{
  "n_head": 2,
  "n_kv_head": 1,
  "head_dim": 64,
  "norm_eps": 1e-05,
  "rope_fraction": 1.0,
  "init_std_up": 0.0472
}
Each number is 128 + 24 x the weight over its row's rms, rounded and kept within 0 to 255. Layers, rows and columns count from 0. Numbers have three digits each. The size before them is the row's rms in percent of the matrix's.

# layer 12 MLP up, 640x160, rms 0.221, rows 344-431, columns 0-159
086:113086092096117132138157149143111168116093130149123058139144130121140123117097095130161097145160134117104130081107136130121160100106108106123176115115113139100128092146114137147128150138157152105128141201129103132154110103137181143137173095110115132089114155180109128105139113120145174133147140105081125154120158105155111142097108113158140131103110140146126094109117134158124122104155143166153146126141127107110104131109113100151154160129131093145162180099106166136112122115154153
096:144132138151109136110148120131109144127124113154115090144111119145130152173121154190133171133148123123136145150093138144119154114129144186152073148103120136169156096120121185122139145160122114123157149122152122136112147161083164148129120110128120134078137108117146134094130136140129128110102125140153061114122167129140169114109107159124140112130095136069145122107115102156120124157140116114104131114048093110148116139134192115135115165087129145129125144096133099104106123124084141
105:166164154140107132155161116150148139137135146139138125118098135100105102111110108157154122106130115132153146150150076113137108119101075092157155114073157135109149186146103111112142157122080152141130127118154117145165093129126136077116147102139115173131156125136119099141150115098093087141148132129158126124132116128123124118140137112099153094148141124138105223157116160137148109107119169122139138104115098156110104149132123123181189126133089170138137134131149130130140118098125141
101:157113125086108116137123120098125119143138135104107112129101184096133120129121116119159144115129142072143119160160169141099157148131142138159148132114131109152130152112152107089128152112149113144085153154142107106085089105131121130109127134120096129104143158117129118143160142182109173130119090098103075119162095105117161159139158144092129133123094148138072135119151106152124131172128103108125137138114152125135201124162124100081143114113114105156167117113158071137109139139123097
097:134127115128117103151125107140117164175110157111129135134122125138092131138160145137111119088098138120118151124116122157097133139137117109119189191147142183124121105144150158103133131118146132081130087140139146202112159085134091131078086118124124123127135140196138143121094149118105176149094122140100115126106121142095144106166130147122121157097104141115118109123115073097105101116133128151139161136117099180114133110157154143128119120140108141146087122135140131147099110102168085
100:116099119124065099127135123098136135090134106117137167098096108111125104121112126126112125119174125116139132165164126141127101147148091159140127129124146125138078169147143090116153155117127098116105098112138119149078150107132133134110113101132097120127121167143139141127172116118143130192156108077113091151077090131127131098152113145111155133143071126086173166108092165097141166123155138089158125136105121112157151111124114143082145139149141149125113147123096104112108154156126150
107:127130152129102104137172102144173118130151168074148143170164131133133129111102141108155151105121128129104144110114166133074161122179121158126105115114194158130118156121134143138108141084155122168114151130134087166132143089133119099115175145137149070134131138126112106082132120125135091170128112149118172133155117158125124120109141130123115117125131156149126157142110107097131121086122129137111109108092132088129142131136091105108132070136084158086132109171157133139116161129120145
104:104124152144164139153105109146097071118124115144130137158126110154144125106137139144106101068138132141134146087160164159147126110134138148127115079123110135152115152081122106116135096087147132084119140139137139121141128114135116170130146093141141115151112123151115097127163096143079179127162112136136123120133141070121143173141138103096113171150126129164125096138130134163162125118155172129158147112082117122095192145111092131123110137128133138149080143176111128147174117106154129
097:084140173111134110094132137130126113110104125109112090140164158111125134165171100125159133105109150102135163147146175153099100168175108133187124104142123078120153182145153124146122094154069138130133142165086143124153184085131112128110144113092149112134139166135140143145097049160125090133097141105137133120131126142134110102146132134142130129121121108129149159113117125090104171149115118125117106119112140128151105089098132116117157131117154128103126121113125127122132086125102103
110:123127098101114105121116121177138114077114141130153157098111140126114164136104122118135127102086178131118152144130096144096156096094146120119122137103191123153149085106172154121180137154141109103120098145072112109091117144111123119126154155167129106140132163150108148133140068121111131128112132118113163125138150085115143120125098125142121148131114123092120148145143100150139121169099176123102138122146152134117123127124123215151119124149091157155113081133147162139152113145109109
104:125127137146177143160152120106132120162161152168162096110130133104152128146091121131168118153078139096124126121110168160111162134108105097114086132133130130122135114153117100109133128132102140123146152162166137137124145135116177114170081144160137154137161105139150123093129160131108120104134121139089123123113133151134065104067128154164136151144126124110161131101138190113176138123119143092145138152128148182074169120137107139117166145146108146121096085129125123150126126127156146
100:134107120117127140145120134137093096126133122141123125135157069091151103194119140117145172148097105115107139107091140124119151110148138170115117140129168109113121131126141126065136122122154179064131143108126183137138155122086110119180131088105160119124136161178088141140142145155121108108167111108149118080165151112090152147124127156132128120118136119120117105117104091113124127111103123126078131114131138133176113110140149147173139105115088111131081162137147121130155154135147107
111:098113074125110132153085171081121134141129146118132117154108104109120130119145138138163127123139076172108083118144163106111127126106115143154136123160144129181147152140125166140142171141098136153140167151144103104095151134112117095143133140167113153132154134112108147124134162142153102120098143120176118120169131106108098151111157136120089131122141077090106187152158137154124123154125096167128078114090148137108159120154120114117096133127127143117110136116144103121125170121166072
091:127101148083178145153148091124155110125124126131145108168158099153082112123114157117105109120119126196117198154120158119112160120121136155128116141119095162159084106140103128128100101138127122113127137147154095138127140133098100129130154112157135124095138127101139086113157152114118142107132139141117085107140070138104146145155151155094133150095104106167143100162092163138156147086114130131145129130158168124152157132162127108143137161131150149119182125107139157087111156143133099
099:137118100148133119133131157145123124099108121183112139138121148128106143136156126125126120101144153171110159105149163106154159114107147144154135153119130124169117110113122163130100116138152097138177145095128123117144112122130100120093140160096149132140132160153138138150133118111144117114170144148188130152134123145077130178117088162088089129115115133110124163123130179094133130176176137134134089147131155189093146157142173133124128115157096134125108138081150094135099160164074129
108:122115119144166132116058147103153131100146132136132165170094113155131087130138128105162146121179143087101084119143110173110118138096135134135140142117118129115116093129143166157159158122136154156117142146132169135151148124089122139105103127153161114125087085102097130134155127151102085104142155167093152140154120134173103092124107166100111102126110100141132131141116127154125144151110119144113131179081104128134144139096076087142116138149110141117134135091083136104083134125110133
091:103150155123104143122159136142173146144133093130074143154116121097088111117114157124150134155157120147117135113159082097117116121121114133151087156123159155138147130152120151089105174140118149111150149087122156128125105129120096153151142133166106100098170145104110164170095094102106125140195104111141095131149145084124152099139106140106119123134125095091123132079127098138167125167104112141080122137126126123156143110129115180154163111144132133123121128147127180115111135096161097
100:096181118117134121147142080161077150119153123148144118145141141160124151123134111128091148139113129144106118099100138125122153149130091213135123144085131127129134153125108131133111105132089102109119113148143114121109154141135078132156170156119105093107126123138153123139138129181115068133107101091108094164141168169157142118154157158124131098098101130081125125088142176111143077124133136125180131101122082088130123147172142145106126130121135119143137111142118159125153122122133129
094:147110157113098115135167157111112121070137149109142140144121153137136165126108081163141125108151109132149135134172108113135144136118114100090151133114145099140116113142125112137158147161133125123164094119144139143096131171145140131104128101093115163071109168189112122100136176099175162112161147126133189146132116135156128143123128152103169121077126151145125143120134151167146129127155074110140078144142126105155133101114114072140120089125108115110122085115117117098099137132135121
105:140071166125174145116130118161182104104155091140123139119110102124127120134103091125131143108133120147104118185130110114148158132138116151097140076158123107107145190115104125170130136126115145127101146091133134159128106146086111138121155123160144123113113139125090124152131080131096100147122130141153132110122134149136123125164116130118170121128081149101094121106144156190100081108081110118128142143123133086107108114109155185141096149136112154102146102114185129128122104104114126
082:133095157130114149129087083097114116093122113094105075158149156107131158087109112102119111099148150087126108119151152150121152152169116172152114125116124123178079144148173102125144124080107117103129150137117113115140144117142086124076111151093132076151115172173147112127093126151121167116126144111153106161126102122144073105149128119123114141120145131120127131140120144100149145109077141116134136103154130124145154134151096135126136129147141142157097140195153133112132156104102126
097:102174154107147163121128125111121175120163169124119149147127158128138152172097146076169128094101110103093105095122131100115101138120132118102155154118126133143115106152141136127103150162153140128120133155126117113110119128170131120142170145163147130152148180166134131163110129073102140150134131122106182145176116120080161124113179073125101120124148147094134139107113123105140119182115130116101146094143125134137136134144169133132097130111131161174116149153130115179164123143108139
105:182134133115164169128156126099145084116123155119109123151113162099090120130139117154110131099102137125125134145106138180120123126111169133144118140100135169127148139109135137163136104153118172110162119131113124111159140101070158173130139139143138130107191164145124103160118190096138146108126109177095147151119157117107150128079112115162130131167100083121132161141159134132121095119136145142133115112146082097158151159112107120081118157118135150117133149149153138144132132172140163
095:120157119121149120122125173192159061083119109078105134163124170195178151132145101144134110142161122145148144123123103179086131106132119134091138116130121163128148162122165097083122123166117163133128134155124134159106105117101110107121140122148129155138165154107116110137158138138123151097107110113117143102125160148148117109153147115115057097132159117146126134132084104103152112117121121127177118125120144152120134131104118134088108126154132121093110113115079129120123119131123163
098:074119145124123135127137100136156137131108137113159129084089119108099109123135139097112148107159111137128155149096092135096152126134131137062131120127127118153144142116098136100190116132211137128110127135118153120156142177102112159141156107145136122172124103161112156145114128088148125156148136146108106155138112100133124144122073131168135127149152162159095130112184115142150155140099174123127110139129155156124113141161126118105137128184123113098106108144120154172170110135138094
087:103099149107103105123144126144150150160091150112119099165112122123133141153138075089128119127167132109119144148094129147107110165111118148167122153126127149130127182131142085127135115164177121159135129138143187116194158092135120139138099106118110162167132118141114150148122131150086167132102138118140135136127130128142089117184131115187143165093120144099130160144106180125140134135165116132111107128092144108184146097112168159112119115131149110138094104134137131108096140147103141
099:115171153098103139141079171135108140146123144114186113154107137110144125146124112090112144098173114165147105161152102112104128113161156112157148103114148119169156160130114084091140140131149106136137168139186081119158145164120126139081113112130114162080132133106122172122126133115130111100115155119144182110102138144123117091118150148090133115121127145078124095137109102099104133146144145137140105127082095131146145115121133145126159165110137140158126133118168130144119099154077141
093:186109073169142132092149129124099110129152143104187147126095121133148107120118115120138158100170134123103155147157165137103137111178151134089142081136118124124121158126105092115096135103137093141143137150128158165131143201144073130108129131078127118130166095097124134134132162078100118106130144096163120136140147129146112082088150141110120162150073145123146103143140136133132153122111126124113114147134103140138128120101143096141127149122120152136107151128135115130117095157087172
094:098077137099140154115127136146156146089157144128163109110132134138129122106100124138116161130147122127146155057127125097125118105125170123136137184090150123140120095155159126108079100156124159134098165141130138173148123136167118117102070146090106101093118119124135153137128128120116135124151126108129102118139117138099113178084137135102158115149153096131148112117134116126126144143111086177168117136145113134128126130122185125118110101180122084103114093136134138090072104160100111
086:130114083123097139103169128095080146121129121155120176153138126136142180149080132106161128128120105119139162123160177130112156153116138172127142142147150149114157149145078121141143094135116144111090116140146155120137152107111081113219107101140143148108176165173156082128122112108137107117085146092132143154109123113127106133108094143099125119100118084146121154128109110162142107117113130139133126111106135121110123131124132135133113111141145121074110107113157121092131143147161168
097:135149115129110143159084137118110142129097134107123125136119088138098157149111129160125184109153108111143143168108108164121133139089105152118120116120148168133160145145140101134136139186103162142094126160151116080122114168115165086138142175176100118131131141091092113139129137116151122108104135147153147172150119107109097139115105133135144151093120101138132087131152132146142166096126104120141148165173130085100099143103095130161124152125133162123148169128114155127114107131195089
096:144124163094123162141141066159118148143152163131142147133132127109136121117134138148140113071108144134165106117153143153134120128105106123162135151127130115126110172127136113134137186091106171133146101138132132098141167131125102139141101072127157151128110150143113148147122127096138142101102122148123121152071091126142072089127173120158107174094128105173142123142109149102125148122119157123106114151192129134173166106153164159129120126127119129117099102103172114087142133142167132
109:142135142139112134162164182142177147157164126136109111106073112100143136120113078155104149093133161143134119119087170166121180133101120136098160123086121155110117100100125114090113132080101123105125159137131134091096084115156120129131117140161100146173104104149107142159143131157124127116101138153128143173135128180135147116132109094135144139143098137146124119112163146129144128115137132094114154111124089134121147191141150118168121139183083108131129147132108136143128135101149148
102:145136116146136109125171121122092145097123159146158122126135141125170177134107123099083165122137167157136156195104102121083149103109138151118089105111138125143073104137116129136102158084149125128114090153106134140131113149146141128080117130157085136132155155128109107119098138081127150153144087109132098151132100111128108115133092158133093128131101144126195100156142145089131159121102184160137137102109122131129115086113110100115123111117141139159155145133118108102133118154089152
094:102101111147107125142155141076148145169144192159161058154133147123178087128141107139121161137122116133114117132094117124121147133106130126139109107106144131109120093139119141094136113111135125123135057162094157138159129117155069113158095108129096114100156105123139149113138084106120158136144119112175102127118121097133108147127174122088109130113121165144111132145131097132113130120129154139109145115113137098124152129081102107151111156102155077158124113121121120068129130135103167
098:084118102093129162075121119148134140126075122111116119160187103128122139142113141089106102115143116136154153167133106130132127108140139161117152111177129092127103135155118102144139121126120108141188098139104108144142141150127136150147140112074119162140150125135130126112117133139121114182126153131148110099171151123164131087176147169083104149092163171123191096108127155094124110131133114129137137148108139085097145135092120124128129082177127115138113103109117151106128154146120143
097:073112109122113158124130133142101107100123144177141166083108176131132112134112175135162168113176079115087108161144132136111132118160127133145116150136153112113103125111121149102113118147102124123162137132114084134116151106111104146130129144173129145141113137096124131157176120130138109104119139159148092119151139118114129117111090091161151109097130087132133087168124137129187091119101134148132089147121109121151138116117143068099141098117124128138083131115085081149109151093171125
100:114110108098135120095135100189148096084188094092106128099143105125127164151116153141142125126105102131144147083148112123170152116124159109157139134104130152151163140114115134130165123111160109119091143165080122137109080129102164121147111093112147091154161166108118144166131125122139139140108139123109137133124113096122110107145132158154129178140086090093110138100131087127128143137142136147127148107090158149144089172123140110120095137190131116122116138100117163143157138169142128
102:067132137126100105140161131129099154119088098140170142166107147142133137097139114120125136083132117144178168124140111153128106064121137140123122130140148104144076159168069136160158158133117126130095110140119126088143121136108134091106153167140157096130155126120115103119131093124139082172117138174140110148161119119125116116130088140107153101143121163089133116150126102124107098167129135177116138127135091107156132087125128109115162123104127153118134166162124175120114105133128092
105:156127138132139121154132110163119109165147128134145110132117167084147101154146092126164107101140140148132140096115123112110106104188121126139116077145123149128169140096105097132125123116113141169143176178114111096178123126159133123128109118175077082133144161152137178116120132128134142088142106138161146112155124123074106137113111105114113122133168126102156141130132092187136181130111098117133096136126140139094137138129130106151131140128109140112087153072093119128092086130125124
101:164107128088109141140140145147148078132125133099116206153093116140114075136125093131101138153142114107118118152084145142116161089145148133146102128128129137143064140156111070142119130103080134112116151108130165127103103180127128148119119119100141107119133101144117106119100129133184099145117136110145142145132105110160113140140123108106161132151154084113141162124143149132140145148116101146147112091136140145116109166143097098097160104087083160120113119171152165144139128138129085
096:096090143139180130107168116162145114099142159134146125123140090129089141109127111162111114157127134108135112157160158183125118081099083121146102098132163113120107126178131151089143150136137136177112106136136124161115192146091115118132110089095119118154125116119081127084085113147122100128138080118127102138161126118129120110105126176114141172142112108115116104134142138174113126147128146137128109119139154117139155097112080128120090155102115139138130173104156103156129154147116150
097:145109136087133142145135107109117147127147189136124133124128109120172094122129161133084124097118104140161147119121127119071180133136116139135161088115142118136131117134138134171112143115150166126102138166129166116112120141135131111115122109138114179141167142095102118128131107083151123171100120125086113082091144109104106125146098147120081147162123088115100108131171141153131126125124131100094117087153105113180062135097105144110139130146137121148144191109107172123098131121120143
109:108136127124089121115131134183102165118128152059126121138163191122126138139170146161125145146150105152154146137120090160111093133123097117116123102101156112149112150171085162133094089098128146141120132163140166095117108119125125129108144154159116105157125133129161148162126111115116111168134100155128168117131127111153121125150089175105114106118138133106139160104132158105157137154121119141147168107094084092053114130146092105133156137105125155167140141138116118128121119149105133
092:128137137146134131099150137123168135102172156097111140129140095105134154137118122134098113121144127127137089128107145087109158088147105152095100131140132106163143126090083097070095161122128154157101153117155111154133130132128139097118149100164146137151171139092108191151122093134071148133158122143149153082134118133168122111110112134159118148092151087134143140101173125126085120151136074129155116114120107167171115178125117133161111101133135123119164152129137113113163143117127117
090:106155098146136150121125146129089130150099111128134115155088151161161161097089109146131134123155126065100142126162115150154176116111090099167106119142125139130114091168140105128092144124071137137124076152120130126118176152160130135112131089102144143131114141195082104139113075113153148122100108137137102131120136133093119112153097108081167132139114091086134117136146119139112124154110136132141122116089114150127140113126132114107127106095161133169146119112135121135122188106164135
100:143141119088120120176135122144173141125104127161119124146133132135102139123078141123147147115102116109136158102091088138124099142125135123054105155119094112160129125088135105106120120148094163131106072080052139114102141142153139149116142152149156151130088156133161097141172105118163092158152153107149140117129091159095121138139101122139145089127088151164133132132123146101128140133091100118136121106128163134116153110123137117119100135153121156129153087152169150113130111148087136
100:145111123101109106156129168162139110153142157148153113111118161121126121124104130086135118136139150124132126141168096146168080120115155110066138193083108116157140116163133123079149145113124147109130132127165127141139146147131138106135124183117166125105155171118135126109173146145121095146139101122164149170143115147172154137141088145091137082085174141166130137127127121149130090154101126127083086150144098139146125143114137119132116113118134138128132109092100107125092107135170092
098:112146099162167138113110110127139148159150131152172114187135109126110164136140128151151105053122124099110115176124109135118171117160153103105142118124113144111116197116100102098133116129154110102139071150126147147106112118142122124115144118145114116121123136100122121134127144132133134124159117094176139137125103113145110144121106153142084163146125099146151144195107109124098124165140133147063136155124127141148121127121106114119117108125137162127154065124092144144176089125109094
104:100138133128134145142138131121101168131149130149141151121079108169109142101171120120146122108163089131153107129110103154100094121116124087140108129135099119105158112115145131130067102111119144147137132100142132137132126152158113133117116073118169121139141118116108122115127130103133157108075171113118112107137112133111109109108094144138153106159141076126087150088110096101109117177139083150111104138147110114119138089114115180131173133142107179134107036087127143137112123116114141
108:167114119117111150134110129071141129088143135126118130128134156111125124117139131121117118129111112098123147109138118107101132173123125126155147109078101140139141114164083113098116120141074151111144142122115153160126118154098095127133160110146131084138114140162118102099128147115105119155141152149059176106141134148119143134151081084136110092151126111094157146121088172101097110161142104097095091157132135164122116137178144124096110170128150133190100165100165102130143147122146133
097:113151100113126117130123102105129104108133126120133151122118152121131144095154130128104117101116154154144123142087112104144124133066114118165142087130116081136117076132114102109108137162102179125138133180160119163146125174128111086096136101103106100075131121152126121120146104137121131114119095141141145127146116102161107185119111160117119146168147165130125118100128112106125144096136100156084147117145093125124162160119126112104115156059142099138073128112143131150053132117134129
124:119119081128147158128109079144136126122114138154128135147162111088104151128168143116118129111117152098088165107108166157154132129073116122139125122100169177073071159131076135132146153143111131166131159169118149131096116154110181120120131147147132129097089118137126146124107121129114112134100104111114100132145129116124134133127146135186125141131082192113118164130113127149093134126124107100124129088149092120091110080146156122132072155151140159138151118122111107106110121126133114
099:130108101082156146111133108150099134124131130123134138151107160132123153105132101124143117139101170126109132122136069142138144162135074107117104123109139151105139182111107165144119151123127137120081096103133140120143161140114140156165167146123131131128113124159116097139111115141159134145103123147108172122128103160133114185127142123093107079143184146142081142092120088087114109149158086097147110090124097145112161122137149178121115076146151146127138130064094124105137128142121123
100:140130104136125113105070079158116116085109147126160115111109102098113131134133111135114085089108075139138140090148138166097141135131129126095110133087128152104143137151145099129144114155118121151130100134150137076138098130133172131126129117151152125094153151149127117140148185108099118144128129122126087105099119130193095118114117144125137149088069132165146136172124096109165100107133134142099140122129147140124182139146164175122145175130115141144143181100152097104129118126146125
100:131141139092130129144128129146130165141132127073115122148155112119149141091144092111114147136152084161147132120161117142153168173159137082134090141131131095091106155145104145141162124121143114125135162120147139133119131118124157149103125142150130107182109090096105122154123161157179144110156142114114138152104106141116136102165174168114098126111140099095107102146124136101168151141101118152085101138155154136136129145150110109124147154087106153122107165090100191168170135151104144
090:119142104142129131125104100151142086145118116109072094137100140108125122144074112128116100109119154130120112134149149107161135122146101138116161093104106094147127117122127128125133138123154167130135118129136150121110080081141134107125118144154114138150169119127111084127143113153140142115110145120102149128088114074126095102112128129106164119116128098091189121095158097146164059122088176129147132092152145078162152147132154120111146126167150152094116134075172138129139168095120140
100:145131174153109149122092124083138103162154130097132115121138131099159107132122102107120144114115131121118127136132125160135130124054125106136126145119135143127125144156177169075114197113141092131131095176157147143162154109154126124129086135136123123158136149126156118134182164116105136127117102142100178105131123151152124148137169131154113111148093134136125107124134132132139103098089109098130112067132174089123119158166105119179104134120111112102068142126131092141127134128112101
098:142116132117160104142151119154131126119094149192113126093103130124106104109113127114125132122151111150093129149184138132111128106117098096135102113103138099159088134114104138139103093140104156116132139104099076113120146165147145147140144147119115121088156118176112171100106121060099126112143130148133115107126150103078166143179121120174141113118154087143123091090108119159119164098108113133150133107157130161127130131160164138118129119174106093142187115126118164148159119135143131
100:107138183121117108114109129143088091094176122124113154154134131123122148142115132095126154136157133094077154128116135172166147124146103117153177113096153139112107100133138136109146098107135108144130085104118111107134136121124133127114101141113159077157120121146144112151129093142100158118148169117132111138114132086160115154134085161088110169133100156123130104125091123099151121118132125139163141186125108133142156114109151122139180100193109098126116131098193106136122117118158161
097:092131123078146118116150107132116176149164123096098164146104140119147145085122142118179155150105152127167180132135118114125151094129133122107131163111140136122149128143139097111103137130074062124127140112117115137124081108123091147186155103135127121126099125149126168106136114116117163130128142096092113109101109107146162114151140117116141132109117112135090151126132108157111140142131128147070082140189141148156161163122179126117109167138129117136153137117135122122098118104178160
091:138110108133131142101159086105110126117127143142172103116130112125114171082124136093128134153113164132109122134136161129145159090113113152099128076155173101112155092126101127144134127131099125100134146088104100128067158134137073079120136125090119105133131165136104122127149096073069132148109131141126119119098070122179095146146095132121154148122109096121087126118139079135133118152102103125110142163119147135134156125102115164102133160126129112106082160125118144122131121141158151
105:116158139084131126139166103132113099143094146163128102134099132102111115108107139150127113137082096084135131143167126119122115097149103063158133122089118102104147173097084160086101100125144111099150127131147138117131165182122119113124117128161105092148140111117147120127128104172089153123123171085137119110154136130106125138105119125108120127123087139105167129135158108092135156085112134085104127133153141116189102122067157134126151114135141136142109127139109126137112152105129187
100:142131090141130111127136192075117134134081170133120128163097189132101142134094137154131107083140128141133133160130129115148117138084158096130113155107124111165107138108127148109121114132131134113103138157104109137122148134091098150136115106123143094104124182113153122082135124110130151146143114091134117120132116111110102172131155137085099179176105138112167122128131118108134042142124131138160125131126151133125111143139139115143131161100105145143123178101138073157077132126149139
094:090136117108141099126113143125102106111095074105133126152177138158078096144100128137115081126121124162093166156129144125087104182089154134157122165111163136122141141168127128117123049129156161115113108138121154129119085152127110141111092140123143132163125094107085101167159134123106146106122177096120095103136117128119095124136128128146152096117106139124112109135150184105122148102136147156131113141118113174133146117135158143102159114151108129157144131141149114142139129172119170
104:117086150146123084149138130154120142089122086158108120133106098113169138123134164119097122131145140106076124109133157139138155132162123116102133088127102091132093111126097133116156105129120130146114187121090079174091121121101124083115148148127150125158117139182090114085114105122121130066133113135111109131106104138132162111094128125160082176139127101132080111128114121109139155144105102137132164132151162119099150178127158125128116141136129147152121140084148121092108155149151131
104:120162124167123110136158121155144139135121092101125149134112115096106137181134134128100137088094091076141161151131085124132136100159083177135076158123143150101135147145117154094102099132139201121123152118112146121126136078119120186052123131147144114093112137135119134139154147099121129084092109101143124126126136112118127117117056160125105122161124128141131111113123100144125134103101139164150131139145144107139128157120109133158148124127115123095147127132119131119106147180082121
102:127131126191074112156084132115099159110144144168148119135148141144139164057078092132109138138103135148155170114148108140129116141138155091107104144120131089131159112137146123152129177120113157117102116121106138125096147119106135114146157108152140104117131129143148110184108097124156144102101130094130106088124121135158088118112132146136159120077142121094125117093117118123133092128101099094151143122103082149160067099087174126121133159103111127131122107134135112104113110104126115
096:137123154119099162097114109142133109165102126142125107109108104132112175165130120075098141168117084182146141141132098166120115129120134124138133134074137091186121066111127145142098126122125141140114137158134137124123109117144146152128102127142128087135114120156145156098174133085136184107128177121084122091133098135085152113170111093120148153114118139119097132114146098154145130158088115143148127135095141112143117117124092118122131099147132142096079148110161175085129122119131128
084:133102131104090120134118126144109127089114133104147099163145157106139120133124113088083135140150108139127086121146129138136138077125133128140142144146134108133107133177125110130162127105155139099083103127072103183106131122153096108115114109144136106093164146141082133149160129126103122085081084103133155163125110085147133088152161083110092107117100129133117094140142108155137109108118139111081087146122098127115131113110130192117131164113097130127116143090154089125128144129121178
098:105068140158139124113126133167084159135140157135152096112121176118102150137138088105101123143132110154121137196112121089110130069152104164088126159126130138128103099138143131120140123165190105117137088111101108140118150119114125122103127113134119115091153124127108139139120089173102163125117093097096114129144124148119124115107129164127132175163170166155136137133131144135106106125153097087140072120156158105110150143088133141109105110099136106154106121162145116155144122153127101
092:143129152102110111156125138109169134103129136139096127096168088114112085143120105189138117106114164152136122115157147123118102164134092092108139154087116118143138126131155140134129141124126115134143116128126098099155156125153107140110131083121071115104173128126122105150115082134168097101075119130128167117143141129137102140127086150161111147094123140143122143050129090143154097119087118142129126118157148143163136159134106092131118135108140111090167145152107138119146138187132078
089:067121115147076139146111096121103148147178095152083145100118152143098143121176138138121130114103133115066139109126123123139102093122139126124113134156152093120093180149127119140143190131146110134130143128168175136109101103124139121119114123137114095117134135148118147127119166125138108078119132104166153178132129099120122128139161089163148167114140132154124144088143132072134109162120101183167156117119084154147144133121127145171140098097135111136121103149147124128157136113146117
093:125134152139155143152111158155144120135114171159141146148126121172136164118140129127117154083138124082128118138181103109107120125137117137125129145143152092179121139116140136097093101156102070124170123102118138118067109133104089166127146120176161154141120070086137083138134134115100145118135134124153157116105137133117143093122119129145134176097174109075108136122100125126146129172137140120100140137103079154149124070116126133148120140133123165124110121134154133110141152103179141
109:130117123142134126131109131120130113113075124123119125109149119157135167108092119173123151124126139081154132155050135163094109139138112131095118139139124118132109150153128075125094162100164098112161104159106120124137107127134186157125164163159106132140110113137131126081137152116134146120140093111128104094144130110130094086133109113139113159090145135094109114101130162141115138125100139107118113147096128101085133151123107113093095184084117145163176138165125122093135144180110155
098:102162145111140102138124101084094174137117124097091121084115126125168080186176159136109127097139096106180147106143143135114116132107119113140099125155141143110139131125112124105121103158087121128175120131153116126145153126149131104135136172122117155141119144172120139119136102142096132107108107106129116157118104120120150124125074089119103135125131173073137108095114106159165091101155078121168129133141121137168165116126159104112138192108128111141149129106117107167148105120126121
098:133129160098133167132139117111131180117139113108174088145160136128106131174155143184141133112175113190120172129128126111124133132125129126153138163087124101135105109104104148148132150151125146133148128161123140165133100142136136113119157123057139143110115137072112089158116139175142098144146108123124152108101114130126121147083123166119139151118126169138156100154120108131142095123117159157139122145124121171118188103140139140139104107169095157128156090139082137111122099106138101
098:094068157106146156157126123147148147143142138141171132136117132121109129139139134128159151138145127109127158148160108148155146127151127111102121134148118117083114127108192121131152092127108102121135115120116120125098134151153121116160094104081065154143118143138091131151117097168069120114126142115135146144171129114117134113124144118103133134137094121144128144114118115146112106092152098148091109119121107096132135092119145119176161143116152123068079111107148133088175141115215146
109:110110125131085135149102096109122146102100138085143117105133170127128147161138186134074104133147138139168102143116150154118124123118132114147096177129136130135122143153073128112094110123129119162139096146081139134118078143134114116129104141164131090135122133148139111115187132135134110181169147152156141108138158108100100117131082141104149123123102107111092104121134140123158110139065145105111152108140178151086100150124105117112147125090090147132099169151124126133153089127110103
099:091121181160131142136126131080173094144139175125136148131169113172105124086141141149094096089117154134117155114152156158113087157124115106107103095146125072099134167126149157097126128105087118114106106126149063130110128106092106109070113117121150100120164133124112118150114120136137129144170101102152156151140122145161111152116125144138148123148106146151108114144112109088171100167119107128122113126114150101119089152124147107160179138105141135147114141159158145138142121142134112
094:143099117089118132128145102107115112125123157160154117125115085118100136133144145088135148106124115090087103118186158152073110147111131121114150093116108128081108130087131139164087109112100117106132105088142129129101128176106138078123115153118118100099118137142131081107055142145108116109118149135093128140138127122138110118134096168122163146075101138111103141157103127108097105126097134163115139122142149130148112108146117145104098101133079125110115156093124142081122104180147123
100:127147102093121145144145096133119142176187151141081131150123102085125147112161090107108118134114142104088141157122163140097129139125132119159113125108097186146100139173101118173121177137149127118146115121095114122137142105149113129155114146115086132163120139110103107091103158135081136161162119144192153082138128119124136093082135143133140096123089179118095142124137085113139133142093159100134126148132117151125115122114160149108125105122130146117139129083126126094126150131165108
108:158140135123129129170151130089120079104114068142126157121148161115160129132094101159110144104136174129123124167138135118093127136133158084116079133159143106127105134088122097127137117151122094112128077123124065181136119146103118121129093108153132060089117138134111147140114169127096167126107138148136116106160142095104090119099134109128170057122125133101138168156138114130131144137123128150108127127113103078114152131135124116142135106121139129114150138081142126113103109086125124
091:120116117118124118100126179154112114101121092106121097126169143141134109160115057123153125145171100110111138134166129126107117109062110169115121153104152112107117147128091106170120131087080124128103132166169159107112124163143104128159136119140116094121139123147138142096135147154134120117098122135117091127143178166100160092142108103138151150141157124119171185128104115104111123129109112116142114120099135089125099134112124145143167142148129124112121103090084135098124148187159146
108:149123092123164154100156139160148118142133146157167150132151091172110150196087112117116132126152127156099121123113097114146146114087103112098130168134158127122135158113137132119055173148137130116115128101126133132129151137150163166135112090118152124143137139153138095123145153119152106127126108110144084082145143174145157055094116139182145152099115124100120127120133132103162118141117169112129132110125140171115110132165122104130123089146108116132159133141128143130111111170154170
113:136156111125126121137132108134107086123135154132155140131077167107176154155191133097157127139126113145149124112094157147087100099133143143157118093160152142155062147151155093153144161114149122107154103107188113114142121149106187136141122126114115139134137127162176145094145135116140147119178143120100132151127110153083150134117132118127119142129114148088103147080111134116113151161136107151151138169154131108119174155091107154121115141093108129151110090112140131126155163115121111
098:127130129123133106125148106127151122091139117173164110105159104120140141119165110124138131100113140115117176158137130162157127095138100092136123059129121128103116143168126110174115124119116139148138079123156145122137056138131142118133149110087092095144127144138119110087154111120081172150125084133121156146102142111137149130135169119163149149102111105162145090150148149120152158129127138142126183164155117152156137170166139124137137125101151175152183139146139124086127127138126157
120:134109112122153113168094134086165124130153172124123151122126123137113144125174118100130099120137136116117135127134109204111141107129135114168113146144132132102123152091103117145124167132145167107115142141119122092117119120138126082159118115148114156138116116132159102120087120160121139171171146171143173169123118160130114114123138174133149100157126116120152136090161158111134144123098078121100109137098117123171107108113165088087132098187130183102162127107121129080142113151140117